From a checkpoint of a small transformer trained on Wikipedia.
Size: 15 layers, MLP 1024 GeGLU, vocabulary 2048.
Training: a variant of Adam for these matrices, 10988 steps.
Each number is 500 + 25 x the weight over its row's rms, rounded and kept within 0 to 999. Layers, rows and columns count from 0. Numbers have three digits each. The size before them is the row's rms in percent of the matrix's.

# layer 10 MLP down (transposed), 1024x448, rms 0.0391, rows 396-467, columns 256-319
097:571489484513500477504509538459482486484472510511513502501496483552512493487495522494484506532508503514542516532527514497481499493485498466505539497479500552471515529508501492543554501471474536
098:541528497519499531468508525520541505521464522461461487497496541521501512535489499481511514499504510532479482495496493458510531494525488494471494483517542485523536519483472457456530550450522488
103:462535481469529511470503467511516575495443497531473542478453490506518483536554468521558484507521489503489521469479543506498489476465518495508485461465513476532532445533508515515541499492481449
096:536536525492499474517491490491475535480465467492517456516475557471519507510513484495536502507496502509512459522489467494496508483490464521469453483541520514532526480463495478532496528500566525
100:484506533497510482543500520489515536502505468528506480504489475504468514520495501571482480510536495523494481491501528454499502447514467458455562493511504518495553456478486472524547435509484463
101:502441529527505482501528452490460517463521498450507513446524539512467538496505465455514535474505457480519480456517542497489480489472499475517479515524494482492483513486489530500465506488533441
092:516508460480463489451486494528496505534463486558488477508488513506510495471486511488538497472520520494540480535549512473534504491467450444464463505475481520477520523500504498505505530532478534
096:490532518486467519515501520465479490482506501532484485513511538510491492513473528512472499456485540492485459489515504483515524441529438478517473526542475484521482530492490503519508450451508467
098:530509485514508492509458506478503469541508471559500535463555475488504534450481522498500487509548515554497503446490455511465468481476502516464478541478466503535502525528498505479502473507498490
099:528478484481465512532495525493498528551529475471508500506523500512488525484553502473469479505455515524493458500496516482494512531551467491520528505449484505525512474488488472481447476495514511
103:487473490516544534538501484500541473493469532488503519510471518484497523470493487514511477466500446497495488499475488515479503497505502520516501520497514490480504504523516526446517500557530486
105:480538489467502542498471539511518509499502462538491505479501451471503510465500512507489481488515522493548461479518485465473510490483485452492501484478503553454490512513520520478485512522515534
098:515524494488466474490477516502521534516500476485452510465492514467492542495542508499486509503509453500484456470493487503486450532488487491486493467529526504472499520503496478470547520507520469
097:515482517500491501478507494526448468483485476506510536494496467521513525512534471489520495504512497470481479484534527519531474485449481479506541506508561476522454469502525509496511521505499520
098:505476491483497513530544492497539495521456524496526499497493503551503518499543520482534513478472505499479483526538500458505567529503472463493482488484479513540479533525511489488500513515505485
099:508506520484480480543471495490491512487506514498472487531525538472517483530511488477524470517509508500457509507514476473514505571533511489521513507517508512511492507467539483487555505506536535
121:493509519529473521505476465466496507495534482540521502527477461516494525454519505516504499494497508489489486487464524494458524470509507484529506509510478493448541511513544491479537486492476489
099:501493503502479528540506492496491468467438560472480511484518489503517498501494489505453470485463495524476527458528488466485506506486486492508525544483491501508510528515477513454493512495521528
097:519517469483472449521531521472482459519496524459476493502458470492512530521499499525530517517512497509489504502528515495511496493505504508481538501512487507513489517500493492458485525510507531
099:510502495515464486498485500530489478487483491537564488530512494486523506506525524500511526512485510501460524534540494514480485519516498487523505520501464482492484533522502517501480538478503482
100:534512488497514492435454491515481494507500469527444536489504497496506503531518513536495543452497525532481477507483502496504483480531511469507482513495483493558476470493429463537477488500524520
098:440495555532457463503498512508493529513482438522530479464506498480500504500523515502507505462464554479483510510508496550510545507483527498515498512473470505524487541499492419495449485490516481
099:469500500534491511481512436508485503517532511474533481477498485523515509436518497473506487507499539559549493538441522517513525495479506504510521469509512493499518472583512521522480532503506480
102:504500487490489522506505476488465496497489500480538509496495527503544524471512505498478533510521506491478536524500497520482500521499507494470508507528508487466539507506477504527492537455512557
098:527499507513503465488497520523518471488483481515503476464522520543467486494467504493477492489523487491542498478547523502487473508452504507547494471490507454472480524477483521540510509478451500
101:514538493467497531493528489494522509471505587461485556494496481540503496467511498495514492448579503508543472481521478505479545503523515519472488534487494528538531472495482503513478477526464412
088:467465543511491476488506507538490521470488510501514516486471472547542504484515490508542529496507520502479524475517483477473475517533504533526538529519485492528501558492513529509481487515512439
097:543485486452505509508525505498479507514526558528524485468501523543477529520556552509540553494526526483498504471492531504501502509464510474511483508529518458495538513514517568520483544494495497
100:521538465483516498517493508470516558492504564509491489518545565463496501469525530501513517531518533517482524487527566487493502475502489486495513532496511523489497501556493486453491478476429523
097:501501467516513516503466506532502518532528500465537426454486514475535512526493550534504549476523476499515553482483492468438500489542486519507486506551532511564538517493472538526464525512557482
099:459517502489528510501489532475540514518488449485499481500510502510498511508506545507496486510501472532558470542462537509497500516542528528521491480471450488531485524458499477524491492504484501
101:475511495483493498510526483492507456552481457439454493494471509495527509498543473481521480497489495483495496510517530498466481489467485501535449495465473526499486528503520485501481516545510464
097:530502495479521518489478507510480506499452503506501471496545497534459535482483478463538491504516501568518501502512474511523517488528459472504521494490505461555493522531487476456496498488518554
091:519478508534471526492508493501451537499506491530524500508472448542515521479508489492513502517480523516492504467491498548511469547503508561541534474547541503469510510475496501497510535484506581
098:449537510482467494478499504496506531497475511501490487516477528498513482501504463496484498509555485485487493496498516483459526515476529470530524488482483495496512505511457458473492493505485467
101:466503519471485520462544480479518457462466472517488510526527487467543532526534533515524517483479495492487536518512515505461497495504487487483519470491492524556509505499495505538519476487493522
088:451521472533482500521481477525477525530490536454522511485522504499464473511493445511457481498485505527489503473445442488463543498481477518511471482518495470515516590528450489528491515495542480
105:456466500519532508519484451470510504492515515500475491482526527494473513527526459480503538490469485530510514502498470482473486527528467492463486546492468510500514481494484507510514524454480452
099:511505475496494520475528484501517481519533519497500495529551497561490472487509506525487528473501547475530508460510488503512521501489499544514527527483500481499492505499562475530493487470532467
100:508479478506463501498527533454483484519503503528503490515502492525477487458504463511478538481485506521490459495465498479541449536520512508483467477485511527480501503558523550503517520538507532
101:485502488533488497464517453515483491513459464486524485484469508495492441512484472521522504506473511510496489491528505510498493506538447538461503468480473491486488520483494473512502476512471480
101:496484521479521523480458523518526482505482491474475520509489485527456491511490502503503498521498483537512499510524493522482540467481451492513477499493525501524508474541513505525533527537499409
093:502547482464516489446480495484455528520557511520491523517511535506485487481539474528551488468494500505526493502503494494453443477505517501489489484520535499510543500459456497502505497489461508
100:508498494493494502521475522490548494469512469525487531513486473482535494492511501486557513550480480540534500512493487507480537458469477531508521466475512541527503493456464492517506485481462431
096:491513495557462516505515530481489519470479477508522476507483511488529520528497476483539534558479504509494504506510557557493525476474515465510497527493498539512497475534509501528467452520499463
091:503500500525510536483490512479493478515503444480499517514523424470500493509504531455482498486483474487482496519528477475525539515529535512495500463515495498493500519498532485535501471482479511
102:489557542495499492485515499503501522449536498512520489489490484471485521472530512474546464484473495505532460514468505492453525511485522532464490476501548532478478485483535454510515506506514500
101:505527532523457555521493476509483509524475480502539482512486504487516474500502488508478486505509479477500510493508512526538549510483541482515480473508454496480494511491448495476478516523542509
103:478483495505490505462499519483533498518514523434466506553535471466521491483478493477471518549495489456516497515545514506476543510518529505520484501485484507519513479480501508532500498505485472
096:498511520491475509490483525487537540492459489514447522557474466500497506481519452514521465529472486463493516506512482520513507483510489499471475513491533533514476511497489501527502511485514505
099:529482508480463552481452505488519448509475548512510493455510450541487524485532550508521484497495520478495487478524522500480492461466467485485466497516517473514499521491505483433537447496495573
098:491499463497518469519555514498554497453458496514493497489483504484571519492510517495490520485528494507520492475545521487496480510527468484505546513536490461516484524503545522539517549514477474
101:452488473495507542509487476491503498459515526514513532478493507467526511513519513511503504500472540513504513477554471506491491489510508454510447483517486484510537508486533528508477507519479468
096:527445526458495513526507478480510524505528477500497485523498507499512460493550514479463505472480512469483451513495498527444538479501486505509491523520469507479475527511487494510468508463532501
102:498497523488509519480498507568485497471514494480465509503507525465505522482495462476483480496500519491507491519488510518487534450446499478508496465519499494515487541538507510481486506504480455
104:477493511539479478486506506491502527491534547528514498502486512476459484532511519453554460524538477505514428470531433513509548450501510462516475454488508531481474506499521501462493509565529474
102:474533564487487526476497498526455495493513514507477518531486521501482499499548494524493508504479526498535529478513493507472516490455507506476450512522484512491542503490549498489497476517485459
105:487496477511500533499475480486512501486502505480490520516523488515468491504498508423480496490507511498513439527486501506527528511497479451523540497516499499484535511554459528492466565543496471
102:483492507514471492450505462454479532545489515478509463489489476536518490459499492507477522492519488519488519556483493528545539530506466485519462481489477491484499511521480477515497488493536530
106:519430507540493516488502483568517490482511482516489485526526483546549513521508494512501552481501513463520498457521462522491509526530494533482506510504496470523540471478495485552464451486486452
097:482462495494531526478491508505515492518505507485525568488538513493535526489472507513475517543480493565467445511538521479496518499501472511488489505561515491523509506490477487507499460480504468
106:473498460465516524495506493523550494480469514478524459463506458526503462536537490524516476507512482512518500515510524469499540544499498516489489479501491493581492469510520487510559484524484465
098:505497476517540497531528474511496505513514467498490474543465512513507452491522499508514481460475549455523472486546533496533521498527494480496497508508532493518501494493485506493502526500490513
104:480473517515478493550542531526472503476545467515484512472500470480481548487509521478463527544471562473449502495488495488512479485548489504509505550490488519460497492470501480477496478519516566
105:472490499525492530468518487436521502505491477472521503457505474538494470508475476478533517444505487522480509489494488514538476504527502498525481490509525509463548490468469522530508493533520506
098:479501457532477506488495475500478525467495490504524497511514480480511492507496519503529494457523494542532465514504511488505519482515532523508471530480491487572492502502500490452483511490540536
096:516516510470491487517501489545493495518502521522492509500520522494526515461513485497502501521553491504535530474521491493522515479512496520481499513531540487502509541494484519495504482524490500
100:522544490521511474489473501549474501505518531500481508458446530495529522531529467473493506545484534496510507505478541516511487523475491495525462459542547471489536480499520492500503452505462566
100:510523459480484511497504476528502496551531476468494500481518505512533467503504530512519498496502471559521484507547480507502452475507503487497477519507467524461499490524451472535520463557548529
098:499533549525515531511502495493487541499528473524505508493489510531512474498502539503471517561532476536503518487514523484487498500526468489484501547489483527529477458483509533455484480527509453
099:444486501499509497517502571487529507504514495485516499489501470535493480506486468467506491477519478510460522472503481476515517505490504517491457426516481498465496484518487467525484467543500498
100:498465523508491523475480495489493468500508509489527526476535476508514525486506490502540471532504518467447489504519491453499506487489496495486462464456526509515483498514549505490545503556530538
# layer 10 MLP gate, 1024x448, rms 0.0408, rows 397-467, columns 256-319
096:474501498508513540452511497523483476475508455485529498490507473466520482497481520499501467549490487509507514477533491507513469493504504530531487487531509526495532531501489525472433490488510458
101:487489504505468463498470488520509512491449506512498511490514466554505504507521522521461529527508518513523490517513533525516499509518501483521500449503479455480544462525498490497469490484526499
098:498499535521502534468465475474503503489500548532529528427490493517500402461476525482493521507496492481516496481510525490491502496469491483476509492503491520499474524531528507502491524480508483
100:471527519531494516500518524515478491517509561525500486486491508498516500467533509445501502491530492473495527515479514506493522511507477519474509495494465477483481511497489515512502474464499529
100:502493525500468479560505486495536496514483491482504489479456472498555478553470481513512490507494521510491467506481527518503518492515436488498518529541477525473465503493500514464530519468495533
095:493502461477471495486521506495543486511477507516527461551532513527508520493461556513503502488491515463485528518504495506486526483440496486483460509493491485513470503541499522519507552475512465
100:487483553474463472526514467525503485505475524485505516535497515535501483518507499470546518533496514510497528498494519505510505513448508451479499485534482480496510515500481506489550558518489444
096:509515504469486486472481525514465548504464489492473471518470528525515468507540492506537506472485482451512468571520511473506530542506470509508495506527507518471483494437471551523472518496503501
101:506511484479532483481498482482554515525505464496487475525486491497526479487515474502539534500503536513508542495522504531515452484480482501497493481562498499484500510497496549523484530467483492
103:513509508534501535473504523507542500540528505488504442550468472524512532498473528510511526549508452492492492549485488540528533510517474505504511518519479464479496540479528549468515513547493466
100:534488540471489485481487454488466511529490512495504504490496525513506490533492530471503493518487487482509517552510541521474512519542497551525523464483503509477519494478495483458483542554494448
100:502517501465513496515494485491434447492460504494505509499499481493475503475459486495511460484504502512510508435469489466485489529512505500481488510528474450531543518466524522477519445528499459
098:483508489493494504503472525485504528546488457524497493512457524525522473503489494496534489491520483516488519539496516490481556489479485486499484495494529543451518483506502489504470526541527506
092:491511508482473481497529492494553480533479514485521503501497537548530497460522514485517491472496504466457475555526528457527530526522478479465490517502456496510466541525466489479507513492487465
098:511502529524503512513511543451495510466482529505530547515466547506491497480510493520462516487518511475447562487519473500468542523512476469543509494506488525494514496489489478489525494488517499
108:499487495464514477501492512511481469506468531480468489500456511475515463514453495486499521509509497498475484509509526513528503525531509492503500474491482470510445488493485542509483540515476501
098:456467468491470530510495490492515454480497507538520560483530487520503512490518519500516533545428483533473505545470474522491468509514470479463480533457455474454470506510490511468474541503517512
100:513456462471453441506570572470470508494488530478478508478481467506546517513456493487498489487500501515497503516521493526477479496464486498469440509500509501490477519508493496511517497518542489
102:500481486524511537522485496503493521481512470512511506500502471480535553506533542560472509530512516497512500555462505497501530469510444521518464478510512545502497480511509514478456492536471514
101:462484471505494515472512500482471489517523497466484510521496550528500469466511470435521477515509493490456520485497478488491509534487497493487532491510465513514459512484511524476473493566476492
098:519508489526509482478511492473529481502563493493518479480509490484547482500515479490481525526554535497490544481530494494488523529497495493497506563498502485521517513479518474476457478525518514
101:528499485488474525500467513496462498493512489528489487445545522516457486489497553510527572502535482514480496504472465507490558517491463493501510507542512451486495506493473481478518510497458447
101:499441517482481532525519526481530473489501533468511501465477514534533513499502516495498504491494512569486525489482527482474523521520525491528539488444523533538493476494483479494549531556522476
098:498513510489501520509511495488527493469506500500526538469491448506534532465522482523519499497491523491455511467462503507507492485471546524513525473473484517519539518567478519467509491551503481
101:508496510482482500487494528500506506504499527502476484495460494541542478484504512490497535546469519494523507536492513515507507492500494499492472503539536487508533536516503498505499521434473456
099:474496515488507498511503527523474476534527502495466475484509495489516442510523482549518565542539503501472479520508498472488528508525462460506533504520491488549517536562466499518514498514467503
101:528492498486459464484481472527487482524535484492525536515453499514495524503480494518474504531512528497504513500499526499456489516531502484474520508492503537458485520513502466463494505452485505
103:535569518499489492479491510479457518508489506472495477508434507523461505504510472483520480489512500488459525540484479459494548536505503493501486491528516445494482510524463528477510488541481489
101:472497499491499467520539468511482541514491475526523495555491540528485504474531509455468475504501543508488501484494508468530521474522532491534502513528441518530514471508525528522558521507524500
099:495533502540499517450524496534473477515505525491506553457537522519523494461512511490530512478479525475476481537503481522505523485452446518471509542561521529499546532503526479449508494532478514
101:520520511483507501441464535494488464512515485488510510500486484502458467477484483496511446478494498511521526504516494529495478485501520475490529522504514522507524516473531516471513504483542467
101:502500537519506488493534484509536495504535467518450498487504518493526482483508479472479520518511509472475515539470487479509541560500483530488483543461489513537518503470535553496486513492505535
098:497483520549477498465497516483535507485520513498514463527502467518521512526526497468493533456480528519547485436453519546488525509475518584479508479504516525474533480486492520506533525507490528
102:515499528502468460507532527509498522507439503559487535556467479518522490489521527499467589490491462524530492527488504509517514525517518507501491492508473474472520471490458509557507493453531477
093:489484541462495525525474520454478477510527540474453504482476514521516493509490478483511487515453492491471496499518533519525558490539510496538506474509476474498484461433491558434495531512488475
095:482492449515471459495476505504459515548487502470515488492517491479500429512452497532514485501495499486505488504480460485504512487450504453578464494474498493531540482490523480491480494440484505
101:451475499543530446500499500481476543531489527490518537502500505499518495526526513481534507530545523482493484528512472517547551535529511484476511553464501488470487508491504510516498480482510491
100:495517518538470508483487522490495480507497495522512552479517510496492486530468516503525521530507503493483501484494493517477519534507481492502508528467462501520491568504493545507466483485495526
103:513491552471558516500474490459496469530552471498502505493524502487460452493518515524541568507510527512481479437481490519521496490525468490481536499498467520494463512503484528476489516509513509
098:495508494464505449500523505534471526473461483500508480497509496547507531497516517462542513494526536470478464538496495479539532501521507529540500527534503466480481522479514551510496459531535469
102:484487504475459527490476514505504512476499505517496509506504500499531454510527513512521523461540512521508495506477521549507502495484517474504525493515462522523504569479508524499490498494499497
104:509466530526521523504494546543482468538489476467487504509514444504460513500545517513462505509498508524466488505576533479531516485469460483508555460522487489491481514537524471466455495527551507
101:471477465484526502528491505519541487511479524436552482523442476505468475496507528520475490477453513491500487566480554530513532499537474464528518560525529499524528473481476507486536466531495460
100:489509498531470520516498516505462506476534473532473540505506505490445521460488497489475496489490522460511525499498472478487497469483516520519468484525473476530472516486514484530522497512527489
097:531521505535515511498493441482464502537476496497525516481464469509494487513489515494520485502489537441519449519518510454471528498511490514474523514513497554470462547495505496521485494485490464
097:473519486489462493454515470466503482548470520476519517487492498519527520499476480509483481524533502509484520530504503463509497539572450478474485508481518470483473500525466503475524521518490499
102:493559480493497517477527447562537508547519484493506469537483476529499496490484502515444523499514452499520518518463492497456488539482480506471480487509509484540513536494487498461472487501527496
102:489520474561535513490485503502507470495468534503524468527512504565506513493518477513577478500492495458516461501486530519491499502513518500499514523512506513533485503493511532532506503542452477
100:522545509522488490523483513487509512483519489516488526517481530479460476519478523496482508510479500491496496540517464494497515426509479490537497510474485530502510549488476504483494502482453497
100:515505540513459560508460504494514503490507507517484494500476490512493453535525522461505490521502478510472470517460533481491493481499545531509517474535501505476494483469472498530523541473432492
097:500502458515487538513478494435507472494502481476512540510505470520527473535498553524492494520478494482493479514486508500475512523476492482526484491480509468452491545489531484486535547485534509
099:505508555516538526485517462460473518568520489477526507486502461518521483491549486483510493501533485528516486504528532489482525482525521489476513515528481558471491488497468513465496495473504496
100:455476509475523485473460503531499492513480539495508487508491503485508489498470509480538494521550532480512515462506487462528485537482489512484476494519473443518491467468492473526514489506468448
098:492459507497508481485497520541480460508494474490461465497500444503522501500510535459486511535514462496508520490511498537522552457482509571529479494506463527485513509531462510497501490543474498
100:471516550487493531505495501505532497487451519499525507511477488524474512504444484449534481487483495478491492527518490515511549476522449495455494515493491466483459478511527528462490517539477462
104:516515460520464540519545450474485525470519469507505490472511498514504472488491508516506525498497534463474478520544464512502478505519495496513522490486514489483501496482474517500501490499486503
105:484484486555493526483523502464507491543480481502521489510480513519508466491474483474513503522548501433516541509486519534478518497509479484490528509520496498445506493530480512490489508536472408
102:503529539458503497487528530487506506514496555491500530540480521527496452520496511511502496505504485453513462506459526493487475522514541506489573491516546492512494508515520482539491548505527493
104:512507515490529506517476477483504518510486489482525457511484477502524505486492547526485512550518481510523481472477503522497536537507497522526556519507479447503516502470480497484516518479494488
101:427508494464513476518479481474484462518521479557477524486492520554459517493503528517478527519543478538505512519464492485489537478498422468502450506510435448509515479510553551453512501511481475
105:475465474506520478521502487481524455458470467520517465533531463461496505561526542481490555522516506566482477515509504508502534540482523538526473489561513506484535449502488500484507539525496481
099:483538504457499545461463530502528474514473506466530466507506509493492506487453518522503492533518525514505513508482522555446515478490480466532477489524515504458503462514478500500510539466492479
097:505505486509497475450477460466496561520471501488510511526487541513523512480515501497502515494514481500502495481484468508497491488512541498527490443500469521482467506491533508436530543461516495
103:515491493548498465478485509517491510503527466491501516524531443506524511532493555505516452529479524538468549501475507481532519476490521510499490473528469463442568524502481511476503494513512461
101:522505525515482476496508503500513492499469501492498532519479522527481484497481501481488495522500534533495439470532499536486487513503493497522527526505502572468514486512510491494492514431498476
097:511453469484523489503488474501501475502510507544470507505537467499502515518469479508515480465563524505512488537464523493475506494493538478517495522493538487511497478479502500513512472494533491
100:534444535492453499507515461502476502515485509462498487529468460512506513482522499481490500483484500528514498495489491482487556499537504495483515482523443500532525486496526491468490502570476457
103:510530487477496483497516458513506484457468460486514466492514514528490492471488512502493477543513533489481487475480474528512503469524508463522503526490530527473471502469506546485532526514516471
101:495503532524504505496522464467492520533522498482503546481454540517523485470481494498481517505469523472527476542505488486500454514543481480487490513518543518514454529463519510453491509487461470
099:502495523529503498463482529483528498482495502505483515472516495519495473469442484474509431530488517503496491490501517493514486517508508513484480498483517505489545553496473543501466514485463499
102:484503518500544478541556526503472465500466492514519452508523526517532527499462473508513494487535579507496529510473488500494524500539514457517495524509487539514537511496496518503516520487524468
# layer 10 MLP up, 1024x448, rms 0.0417, rows 397-467, columns 256-319
096:508517499487511503538518462450490518509493538485489482550484487491522463489490493495526438509528470471500484544527510536529495495541512485471520510465491454500473484504465528467467488512500489
102:546476499513524466471569500507484494479481511491480501506499518481455531495448489518477476508530489465475472545524522544492504536484530488490490488475473480492499511514477484527484469465499534
093:484509528498517543540488514555503532506507542466471505508495500426462510519519508503506513463462519478499507458456455527524508472502471521500499458529511512499482483510557518512548470515505481
099:488510442498496524470536500534479480502506525499526523517423458507489452512429537520517504488486492461506498512477513518487473494494532498507464480479533488509496541513523522508486517517509482
101:527497514543467522501430486517505536477442524479539483479500519490525502504499515483459508493505485507545501516531506492523455459507522473486514530519493494476508511492532475475514450515538512
089:495516490502523531488483532516532525479538518439504507524490517451458498485500523486501484520497521447487458484518468475475536489547490537523531474529524514442476490519466489501501532468507498
099:486521514498541522477533486535483483493483506527505559506493472521518523533516511452461513507495498554478514479544537480475483534487499494477503488504555499494526496479492492502492546481540520
099:481522478492519460529499471527535525489501538521467525489491510510496480480497552491461495495476512507510509575503473481514495528515477491531489479471503516463488530461496489510517519522507528
102:555484507484453485523509515499500515522486496518499506481455458528514529493521485525488439526516466517530517477450527513488467500463499478532464514499473503530471485495475525504518520512469512
103:523451496549501500520497502504533525480507511555498520539493492507481490493508513496460511508492473518549526509499470517460528477518519483505464501486506502517531478520473521506531520497503494
104:468506532484481487539499538470515528481547473475486590481490517535482481519522515477500526495521510554528486525541497516460487479488457472487491484493452492505471511499474525521491487494501518
097:521437517524498498485501483526488457471498474490550478497503464508499502513489464519495482525514540512519517567515496529471525505514482532507512526438489500493504435479482531480483481477546520
096:480471475492491536498500476523493483507513453489504514513506469469470512507487523512485516503506493480547516484524484510514509509501559476525501501483480534528495509497517526489525483518558472
095:480491542517452506490514517511499512458501513465478490529487453505502533513539508483493524523493531492516474487479476524509497520522484523536477503486509500462502482476482508484511488539491481
097:468510475429490478477502515492514508488529508484500521488520458529492526474515439526475561486488481510476497515488480489499509512521499540505502523509452520539492564476469472519562512480467488
121:495496500541548551497463472496511467496551487569476509509486478496491500483563523469495503462475490492506480484498458512463554457481501527544495530482502534483516515493495496471504462461490510
098:513482535491515480497503492542443463510527489545523447485482524466540516496518544502453487437493504509477533528523559490458473487575500491524516512481478528506505514512486519455487517504504499
096:484445515502500513458475465483496465520486535535506512522502496536487500510497500512511480477462514494546547524514488506498531510528523520525495514510524464479527464455490481545518511507478472
099:498507501515493553543518543509477494503496507475516451559503468496493530481496523539492496486484508509483500503502535511521494459469572519502495504479516533529539522494504498471494543509537499
100:515475469490467487501503516525507495518498512529495536446534548514493511506538516456475521494506506475539518525493465495474514545502478482520493475482489528564521505550478530462538515527460495
096:517462502510501498497504514508481475484507497516454448472524545485473515517502498517447475501538466485523551529472512509487494482499491485501507501529484501505511510497501537523525492524507492
098:513527480505502521481510505488498510501460481514518496517510507505517465533460477533522489491490474431504515484507537511485517459500446472481452521532538468521493498490491508469466527478487453
101:507491509488522528479509530498511507489528501487449536535530497487556471522477511505515480500538525501479541543477476515453472497490518503489488534477492488495523530504518465491541483487524500
096:502512484509507527519502500488522532520521489481552487490470498485485533554510507495546515474531478482492448495473457499507489497488511546525543499504486527490540482511490504509536496520520506
100:517450495505455499476512508538505509480466515491514519497475460564552472524477521480474471509492503490526479505491523498503499511482521513479528485508500508483521512465456548508485449496515503
092:436494541516500512503507526501500489511412479490498476493491480513527535521504493450474500523466521496528479483477550505489492498502508485476472492507530521457516513486519532456482511496562524
096:457490529497504472477493481509478512518507515514523486555488471482510525523477455515470509514498512472527502510459497509552505561536507500511473515488468504482466476516502502512515518516520517
101:527519509524522496518474562522472519527505475513518509500489526504510508526458507512448505499470467519475493526492477494502472521477518509504496546481473517537515512479494563491524505520506487
100:480526471491510471464494518477499491473489542468521523531528477484496503473544508519468494513507523493498499489492463586502535496523521500516514507484453511487541548535507478508493468513514521
099:482524486480503512481525491461519477522515453493523509515522485541561440481519467513516501496529501473478458486487472470512520469496471503466485498475484525507461504517490505543530517516530510
099:487536504475476511541491498540461552466527530506467485534505475498503488518491507541464493497510469534499487491510502489481518501515504517501501536498492510484496477525502463511541492445511526
099:539471475482535509518496485518506525504465539498456475505520485410550527481508513525523493506479498506523501490488545476492527511492511508500444553470505490476479522498474502510481527475516520
096:503464491541508475507513473487515504496497507456461513490509492456541508560454511489484454484473453490488544475449552497508543508473472506517465524477505519502483507485509496486490529543473500
098:521502530504526496483505502513478491462488501482497497519515547489484500485526497478559479481469475488508486490479437531473526486529537538480535499486523512513490520494502560530494492496535498
099:460484484486490464532499475499554536471494517431504494477508496499517503471516528544510451498502482482472473493548525509509543517499502489479505455470495510489546551472471527499523534513451540
087:490542512485538502491510501455495493484505514521508538525480503500479515545515541493542515480495469489554502510496510453502467523519459480509531530499492525508508528498490486482519514459532476
103:515436473486521482552484522501515495533516543508492475514530502533444522493501464483506549490530513526485511509484526489500476505496530478486443503509514481505501490487487466461492496506478505
097:507525506483529529517511519484545506498457534521558453474506529470507488464453499513502468503484478450470467481521469500511494506486515493533520493504523453493536516529524530501462497486499489
098:509446492479513497485532494522529495520494450481520508494552482462528456476551467559498497500505506494495512492469480532465527524528513476512510525524480463480549546523516510514487463516467485
099:485450519464463530512502480519509536488511517519482474492514479501450469518462485549503492557528475478482488513499481509542457513526520526490527531499507493507514506509522473526502532489485507
099:492532498481498519472515493486452516518543525499518536508479515470555481487531502507474526471472497464467532494503466497507513526520537528525511486461480567484495469491481491506526562476493516
092:505502497493498487535521529480484476497453522472514474496512483511517521525493522538485528570469545458489490469542501474450510512500508522503520520532476466479520534538523494526491507473472493
103:461465489506463527537459480505481524541522559476541516526510509479503479489429526469508458513513523494491498535486528522485531489510472466505501497479520485482486536490505501505512534482496520
094:508489520478494486504480523514505458499506496534476515506556452445468559538496486542501500504508513520491526463514488454488528534483516501508471493563484475501503503498490475458514511481473523
088:506511563493490452529531487483550491507494489537515453478501528494487456501498451501491515519497498499534470498477488508487467509485497454515497501490508513517477524458483543436468549486526505
104:498555496468518522492567465465483472502515476501538468493555459487455494474541452542527482478501487536502481463500483497483491544474503512458495510501471512543493484483490515505455452500515512
098:537508540494496467528438497520486465498562496537502512495544488502511517494480506506529503496483506620501500465500504474445461472496508508462493544480494485515524468469520485471510478519495467
103:498453500513505466476508482489500502497461474451511520542493515445529502495490492457469512518486518485518525461480508489464467508504530504553478460510462552516497458535525454545506488514469516
094:451506533488512497491510503538511492498518499490501468461538510478497541494485518470477495494451505532528483481501510493488484512506499546521463519510487490471536504537531514473505496496490493
097:494477527540520481534435481465521501503486495500495495502477564528504511484509512499488545475510490478482514481500502503510516518474514524487515514504470515524518466467482519487510526480523469
096:497473536494552510542516533496491557473527451483497468515453513473560509476550518481495502522491442551522504518530543476475553514523509509446507512519476508479488509485487450488467484466511516
100:519515484503510506526562466503512529533483526486468518479515472480485506481513532529504490493512460524527527533516558465464505531478546504509501517490555519514544501497462501487533502463506487
094:502444537516508523495507516514493481457487494463467501522514427449489512521488516576502448549530481495534472457495503472476480506526495494537493442486499486469525508556498477506500499534522499
100:486518480498487489481525517506499465482523477508570509538512481496486477464502496476552520511551494456481513494520519527520490467479492489476483519512505486477492526513566479513468544483503490
104:451498494484474518455520495474514464469509508520508463556496547484553515514500524488512489508479528493474487515545492525507511542511522497509521456508466564448497518446487537493506509508495530
101:523487518460531519506508545481524509486510534495458492466514490470547483488473507466536473482520450539492491502468513507437462506493477475497512533493515489472511516500506472503520477465544494
105:509462491483531508518475487519509501514490473480490496475480495499519500511494487468500495524471495469438457485494469454500500501453501471463488495490506478506510498542507500482474497502477464
102:533454483492509488490524519491537483445563505486474488463509475504571448493518490488512541489533469536532511459503468508507512529468481522494567498531488507515533528550485461554532452493458516
105:476515492469504519481484572510532547486539495471494549487480496491503512524481511502502480515500497509500483470462560487520522481501508544513518502508479503494452534498511510485504485531487536
099:504545544486530457502480478492492494511486496502499516527494492531505494485551515495487521499483489536453520481485498500518504526552474492503523534491524530514442505539533439485472507481496513
106:509516495531458486528531494471538480477474465470448519523460494524501505521485476521458519547507522505489480488469449492546530480536534515542495465498510477501504471468532472486454529545493535
102:491478520487534498539514524498540530503490518498527486557494535516466420506490526524457489539494544509456493470506524506444554488544474521540541495496498498518488513542528492470475499487475489
104:489504499493453491532531451515500497456483524490552538509514485490501458525466540517470559519502475528501466496462478531497494480514521500489551516490517516459503491546513475442509488511521538
103:478530502519468498532522473487481523497465496461474472496458500509471499541505512452484473509493494502518542557467508520507511517509504508512511485515466502491510543519469510493491506504481487
099:517470492519515485516498531522520505527509522501498511508484507495492508491485495507520477469534475466545521488501477480496507518527484510477447479505468512497510467509473500526478480543538512
093:526490493507477449457515509453486497474460486475484499538480479465528423506532508486499536484472527494491498526491424537465490457513520496521554543541535514492532482499498481509514530471528517
102:528495494555519466495492523547484482473473490557481480466538484521502528460498463503511479484501520496510462440484487517489493487481445504492469492511495500478509512552515497505528495511483511
097:456543508490505519504526540513543544497496486518470503490464529508505484496500461504516555478484521500486510466501488459538567541501515542478489509480501471495509493554494492490495506461497461
099:510506480464494510501543480492491472499527508494520521486543495473513484558506484515495537474479516497514524512482544491549490490482494503525482477511461502451528478550441509477484527475539506
099:510552473480473476522459518460507493520502526457505502489502522535517506488456522512492497548431516522515494478511439506495526514477538517487500502472482524486494516516551476496486535488526522
099:491522483482473541458515490494498520497515513513542481530530538499511453514523515516474514524497503446506424480511517517480492454511491517521523486543495535537495482524490512496483484494487504